Each number is 500 + 50 x the weight over its row's rms, rounded and kept within 0 to 999. Layers, rows and columns count from 0. Numbers have three digits each. The size before them is the row's rms in percent of the matrix's.

# down: layer 5 MLP down (transposed), 384x64, rms 0.167, rows 331-383, columns 0-63
# up: layer 5 MLP up, 384x64, rms 0.199, rows 332-383, columns 0-63
down331 110:395554472457402493479497506480484475607424522427458610488575464578559523493375486446573517448498455418427522504439462563533576514510481549481512468496479500521555465496520530488486445452515557
up332 043:505502462527523439499456415500541561548443508417485549476473547451585550600416531522551480451488458431543461529504489462526575589526465591418505491460544568471575553552436474592516535555495549
down332 021:509533510538444495395537566550469454558482545556501548536480547486446559454456458435548435545528501581551487507484426569514545438583623499469503512541542471456579433574620500558514462493503501
up333 101:521622507437543483500514490534524525435466438520460469499512554537528517489456550480538470479501485522502479530516455526556525429442528553323384490527631592453480415536489454472443498533497506
down333 095:537483409429409480361486523473472534490450523617520508567531489603508487474458496517532438483506527532585441583409528514396447481485526459448488436497557500531467485528456494465522522581537468
up334 095:487498494545524439519442408583460465518413518429407448474543419498508489500438495477476482522472455413512492474506522476541539505498552615409569474419459562555511529577475495594489488494482621
down334 100:456485415523550467486536531466541451444530564522465517477577519520556414514525525435493578442597504457432515532481538460472482473471505454438520551532595417521435577507508508406501492532644572
up335 086:576512564550518414464400520431543437469555467546534468515475573381562563550425545494490498454464429530621482487521510454476479455505452523484471496499544432400491529490491469512444544564461578
down335 085:423455398429483488487419507427509508509520517477476498563480558535460510466537519473418565562538555436475396545454477544447353452468563400435516463513548545481445442520521517522488534560466491
up336 096:532590484512602450580472455621516509502566425435500564508470595514536554479428523441511500505451551467387422511555462513484536553494445535471461577538461543424545486425470494465456539506503523
down336 100:501411474491566497529553556485504488474552441554493532437464498516489524407468428439501507476528581501467503519469365442405416522419481496408555540503505474512473591473510449400554448540482433
up337 100:523554516488524475456567431463506498608430541559403541561472406491526475448507587500531452402497404501491552560490534483510519459574478491514480450520489541600467435435439493499491500551621497
down337 100:430508525539522479415585511542468438521502456523538523503463601547513459550561425421436554547564460500565544484484590419487567533433475499484449474522487482473437470522417525508429408409451448
up338 113:368484529555461494579499559469566543470474477458438521476481473384485549527520512417493458518467473462581475490502561457515529576501426501559637464451475489375533446530449509525492522460546475
down338 105:443439539525538474560471498513566624530582549591520454472518411590527562531528524447515505446561616423538504485445479507425416563541503453520496491563496499547487452422495448508434495473532480
up339 093:483541550482528455484474431558591557490440444523469603516442440476454547473555527490597558417461442477577475546445571531549503468511513483535533478482515410571466474481544478504504384591441555
down339 097:448439393496623546551587478512485558526494451475518477546479441557503587474478487558448466548521579489481474593413422516601483459437430458505479537518522477552522572515547467511574537506508451
up340 094:464508478556508509562430552602512529523448468424567477460424453522405473478550495484477514469539605579574438553552495480512486535483463561523440548502508603424426467558515450525544459584566520
down340 097:540518549531490431464577560486396454486523533425523466534490585531547457428508592529475549478561498541447456418466453452430420502450456480490585473513515574490526501503657445501479458541482500
up341 093:460440503510395402480518412455470462481475427474493516547499558401557612463470583415573455481508483525507463556500553499493471447540430563498408474460512504565482486408512564509517568544528499
down341 093:487504457509430539504464481486481527425445454598488518519512557356470494466466424440463502449499542466548581530530499512482513588541482428498607558584465534394530536434469577500502469494431552
up342 074:466544538438546563540489558506609591467458512428487573490444542562508484533400601448526544599421504513500458439513485556543567479406485564543490516451526522467529478454478564532521579451526506
down342 076:470447429610534485478500548491445354525544465533540473510431395515503458507521456575571508431546532486479490497516521504616492559476460464569474547567471452536428562528552511437565538440483491
up343 096:472483465545530493582484487530518533454483481398471607502590504560526479569513584504488535450481490439440461582527489535535526486458488574538597535522594537509408589428527457509517395442493460
down343 102:537479470557480485546477541543547455518507562540555606435490500429443560505596427493459589583442490435531495532441513452470435499536410493509524579459606417543526522532521434464499536499579469
up344 075:518568531520536495564390508574505503442462535575491541451504502487569488530478500535453531463439494412500530485540454485487503495556407521593582511597618434540566488532427586537473474430455472
down344 083:485566461483515573436513504601478457463471456578548495611613429489567522460545434480565473489614482568423450495433518547467518530483563431487484509595509508498478455501535513513516500472596539
up345 106:484459488525489535584492423430603521509560458471445578481503461494481432535463633411442480555472506505393485591503469481515507427465500451561459567471543534484470467472476432536536613481498521
down345 107:473417428477544526526515389494448531472455428451566531563491408526558486491517529557517502444559443544493455464516453468481492542556449497505481646486443540560422503527480631527432534521537506
up346 108:511503543525443415472444480484534539502497446509550442543513412456560431499444526424479519530534557475548526496495551571527503430564538607560451480409605541490508581468509488529525500416376545
down346 108:544455450532551479544451483517514626523496400481531483566532428498512477529538501490459480506537610455431508468488517458436485458558409477526542582532412590525515478406519560442404442530494461
up347 083:417467508566552488449506539470574465537487431482490568532496548413532526518480573539561528546442518485428541472449439488526454457514499507463593650488578477534434532489512458554396479547560437
down347 093:437511433459445465483476527589402549537557580561562369526502510562497493470470428524479556525489527492536588500543536487479447429514539559565502469511522579510558495578498548442514571416553449
up348 090:489471536472441420522538530494640486508469406497453485518475428467496613432550478494480510476562557433555493557523513424460413497625451491476484504466587436519531419538458465561502480491527528
down348 086:559480504511540520495460544543464416477507547473552506501456515487410465556509496566470454566555569490507518432449479575514560605326502481433443480514537432532478479483513501378526541472455560
up349 114:543446441532407461494587445503509501585506431420487470518466581384528524503588554576545373491525425434457453509515492512532590476453449479508406422499534479483477467476494533505516466517520475
down349 109:486417506449497432557458488510368518485481508506552495461554500454471548491488485424536370531555517446541555440515430548563468397514466489575619521472548462497545464478518588563519472501456541
up350 103:465459549574566455515529462495420492406501500435540537407529426512509572522530548479542368560436495469530423542550528512460546570475459618530491516481493496515449559482499452448446584571483503
down350 099:509532443481509511428537502555374532466508462465472427449531479538401434491663494527523442471450515493507512480484581451533509570469489517506515557573448477593447491413457462484471409523537531
up351 086:539479497531569436526487535521473483532602426497477587414463473445578489439371551565582517481534416521532521441537457508512524602499459565455531517497598517532509436537424536538485449465480501
down351 098:519458521535550526508436373530452460487392457616491490547498453500550466447650425471440513483585587542517498511500530435450487532443538424481521444589486499501493510514459488487506494539448541
up352 106:473498484549422476572423498544536489552459539452529472463481418380479511496478451523525486399567569405486460546518601462509501544476472527459508542481461560568633576524492439518450439537505511
down352 097:570434531619545489460436504490493570612512569487472535579498519540501505544457574467445519531528552440494456489482542386495385559520426483525434538477508515535414478539453411493503459502457462
up353 124:526603492459396457480501468537566534503420486484482421387425522493477508497402510479508475534480540546466561501538662471534593570556454454444523464490503547542525563479467433496485527500478488
down353 113:546473529459552497398480447524440538323503553542546496572505420409518488462512482445435553408466503498459486446535459508474485611523458566492489488414533571478482471555520513562511520485493465
up354 109:495508465593599556560501471545502520566488525521484484512510608452525558560431513507495483577437513545623443514600595523510516529420494533482477466483527556508500564485451526587505530387513548
down354 083:480504517483547592580483538575489439527498581479574466500557514510515498543548446464502540559568515478598529492580518569418466437430479501418526444485513547580500498538484410372507518413521522
up355 085:457464499492590418496546485503498493507423540567468471485454425426459501529498487500522562543470587558510475489453539510507435467549486492592527570458576449539419464545515479533453456681454547
down355 082:552471492497430500487479522547462418562569456526469475491482495576510480472545578516511410499500482479507466559491492534508405496393396498447439508555551439538589429476564485444525572360508469
up356 090:486552496447492438464573478527507511376446449461402503552532462588517536547519513498445581459438540459484409557493543547589554456488462450529459435399625528520464468530520474510530469542484481
down356 094:515460481515562482404461476506491409560465566545584542480410501545539495421516410528541449501575511521436488546446471605473448505501504552476524510558496441534487533533622389481513581455493490
up357 125:535575467507437421569400511498568504560513491471540444460431376510546467490589513427492495483485445534605448566559490465542504482474500536475562420464470476540523423475488479601515487469433559
down357 122:474579459542586536591593490474569592594503506530500596482565471530535536425464520517519526501509494442376488512468477501468515484535562440461447508424576436550470547458552520444509506530555427
up358 091:363465375470502416576488521522516488469505521444472498456554487464514453554552465481557351516466565613536495548485496489512546547566508566463598528504515517534537546518465493548429482497477496
down358 091:496492559480471539476564578484483439497509518473508584516489573452423535528554528447426452516496545400418560535433452570405545493514569567496495545565428460547565368480530545490527481462533506
up359 094:488534460504416446468485509563468541473533550435507525547501561488564493594457589551478468547593484619529527467609463505538474515518531479458393518530510503436518492538466437477492542518611605
down359 097:489567510410476546468506538524568547589519587447552449508511468564500476423534462524505479517422435516453531454504451507554501487457521422477512411448584578516480384430464521512416515530518606
up360 094:492581453573570470454499537472462519508436459548429521502552490464586542495568515558465601551489463450482452572513649526491499467503482535531536593460600471426504497505548471513478616513501469
down360 091:526490525528497429453525507519438340448510582522550449434485491486484470456482528527436602515521453460533472562456449564458426525501529489451454556489590520438576483582582480502593459550487512
up361 095:565583463517515460392390431427486495449505525497490487522527503563516429475451528563522527566449482530560462535497429484510484458537436521456480526365544537562474509427523418556439428553555533
down361 091:467531468470436524495582544474498436554547543588567532537506554583471451506572424535498613522463518506511585505608535546506502622504532475425558475549450575561481447488548495468520547504494440
up362 108:486571543538470618474596519465521578573463439480497545516581448472562559516577507514529475470499508501459509451447429555471544425562384565572414479482451514486484524612508511475523465482527540
down362 106:472553484490491468457553479404562496398555514505561465357483601477434502466506525511440504486507491467508454540534525394440453547503521474502459517518647473510451501493551538478573580570471479
up363 096:620485399525518511503612474565495466558454425550508496545476490571492570439420487501443549451515449558547523559436487460492522539596463508478500544483503516524512471572496438590508448469617519
down363 092:505491564544523477438522565455546530562445500514417487610522544451450476585508537452490455548511475540490600469416488506476524444490527463483543492541511457558484420403489539437468581463461355
up364 098:581526524538486478487570611456584530452443492481364452561492458493509494477566517486530465622495505453478423512452555522504495522482455569537472520529539615411445511474529552522523451428515558
down364 097:453562565546482537479511593467499421494543547651463468495450504475517590516518476471469356439444522439528472476506564458522602506438493476437489450530490513442529510497573502472562482543515422
up365 111:441477476546537454490505523632502533461584429479497468550544502530560546555427492486504516512524573467504458518473555515533472492440385609409558461438574473416519564458443417495504570494487501
down365 112:509528479524478497566470543558464589461566456506539493534494483521453536520488461497372428579535571562555503443449524460492602426392506591484563476400447500449433514505456534531441544502534481
up366 102:508564397508483449553448525541526491416484533457524435425490436445580507508559519546456501442557506415597465474583598487462535436462497521554516526521581505551590467519457464472429539533457567
down366 112:502468497435544574455567465513516526519513531536470555478419467561511527512482581436497462445477566522417439512360482551591514497530439513556500450496470521546533466467498454407527630482498401
up367 086:517546460473478535577575517578509479469557507519463474492443508498562541536405426484418511538459407459490441511490536471519508416591436551632560516485493529507583563579433464520496436527454545
down367 093:498492493646568466586557531512474441541517530442511577517492556520530487564445509512611482487497439514422518455501548449453548456513515485513515496509460469537467556485642541443462497364540512
up368 107:460503524571577551630478556505552500541470465464428569577481518458502515515497530510539486517489540350416470571529538515490562490600478563550586522461516526493483444440492491413449501554461468
down368 105:524534515470481516536503488564446467570524511516561496534519525404403552541462474443477468564502548361545543436408540522480454427451536468491439496413525527519530384471545478535567449590532479
up369 115:492563497496603474498428482519580493553504494484434514463621493564449433525579542477484464570545494508581486474534533366547458447524537487462470411521513567556496399542484492569424499469488524
down369 116:491429494455503500437458476489400403501417419434529533536480532610510488468463469487486499483461468514469492591480401505470502388563446507488594486501493527457535559498500459534627548551431520
up370 094:479523551521477490537515636579505532495545486522545558397451532473529462472415475392570535579541556476533439466572492480564550539529445505493568541539563477423499523521445482560469560512403525
down370 094:489431530439531485507502465460411503456376473485569623555517481535488484445545526469452507466510571502557362574438494387530515492501475511559527459519548515510528484436478564486563424480434495
up371 119:535485468489379442520390503550497547547454417524562515493497602573466512523553480406467401478524476472452481557511580423463493544545447512538412530478572440502499551517469519556458438557501528
down371 117:506511458487572563540423515482518590449468515522569467610529473564523548498484525482553555471537545504514443560485492537541407525535594468528510591411477453461451583464484424430531451477531393
up372 094:476464472588468593591498439440497509581516456413514476434548458482535484421493502472558473481544551380406474533521462448518534453548456543520435580476565532529561436503527534512474600475506551
down372 099:489516504580410430502478457598488480538350440439498484483472494493516527525542459477516475521589434550500481535500460543542523530528533441380432487522464531500544527410538599593472479500545561
up373 087:462581491563500366534485528502494450458531455578492469544493498398480423523474532543470403563549397493521487483537569483531483539511459520479515540443588374599521490466521548545468530504488558
down373 086:582537452428424446434493425477444479559545538502531455556465549551491520468542483537487550498459536471437481523542562469452486473471467444410481498486469568446563422515495618408394502506518403
up374 110:472547502527516562472419482537538552564478453486442529420533420565474536504484516528462575553523589526527516490521454553489531440489500433457448415550543482450522607564460419505468594554603569
down374 113:499563643451435507488458530470585420448499462507519535390507459545471491481484387513530484613488553482506507562484494443463555588533480517489463498546478578488480497492553482484565483579427582
up375 101:465528481554509477417426543551535565398452447470493575508603432599517508594554596518523510460504464527522518496536419508505529535473480513446477497502596499483468634485481498473426458526564467
down375 101:569571488493506427513527478481509427439491498463492578556488493386497484493507546511496530513447474516501593472512478502384476541437486504457568505572561509526551553576517405517468394355481542
up376 083:411499507411474585587494533490510482526427413545399433463461469500528496494390523510463476531478541498512490624471603436498491421452422548475428468458555523490510520549446482521520458451543527
down376 091:489465503457468415480557541490487443411516489450615601419524509523519536492541480531484520455566494490451447454458479578532507594511541497432541634572483492461467463557544516439536497583476419
up377 093:390523528493585489540496463641552489472519466401484558442595484505609416610537557457489493530458486527477514448495495523465558528561446534578482423508504546433551543488493470518476501471488494
down377 098:536467620503532517519487563506488443566436461535499491564450586539452455508598456507577491417521574501546518523461587512493428507470531495446544513570533554529439574507577474419420538453577496
up378 112:528490545529613501521488507510535538534529465535513475601477430532553496590467521511534495590472543564448519472479416558511550505460489515444430511467415528495585487553486445454490633478362494
down378 105:526563575502515445481478517500505475570434435496446520618483532502570482443504443577493576506515479448482490432477528575444507482473443508397493593437455452629539449560519531483416434528484495
up379 112:473469471521495558598515430589512529546459443529570426527504489601570472463506472403503586441476477494473489577402506496549448546578491511519431470391483459519534495421496451515479595524528517
down379 108:503445498471446516509562463558504433426469493545562498510536464534527528443479508458522560483498532333497552452496517504412415504502485466454479413493463437500497368509547431512597504557522590
up380 116:513517570564455544505558472482463544561468434447499489467511513399546474474593441472531631471499488378519420502509431463525502527481458559484393456448525482397481455504492476534526448416542525
down380 111:571497555439531444495487508511485473513561569454518576479491527465525538516518393430403484436466399450561547559431571555490475538504449491629508536423489520446462423555489553500501502434470438
up381 098:422589516502568467625477426528565543535510480490456510532431435397493519605405462553513483510446509472542492507525583578503505507504504458520556495521442523458484544516432404444452504441450445
down381 106:440457463515467510503567567458480413508486418463474488428444585538445520491425545549502451534506478446453569516466547506519353459465497447512496528549605517456536477443560570444540436561568522
up382 117:579579520512459484525486542449450506513499389458471459533400494473537449405575480590494521495538512354478421537531582536531495519536471464435472437466533537479564514503469469554470403462536535
down382 108:596541503546505564499473565540492601561568494465489498525461542520478502489492525522486576494471471464490542553487482498531357471441507449557521330528462504542474538509407485549622522533479470
up383 123:472612479508536512482422476524541511569503449466438558557517494408569496461585534530536446567544412474506504583578440587477458499505466494500522430429464597453479524561478494473389479536545508
down383 118:459597487519402518524481488554496514530539573584517607477621590391490461472496465520491525520418515518432493498545490493542479474528502563473449540456429513422482490516431493545565546413578490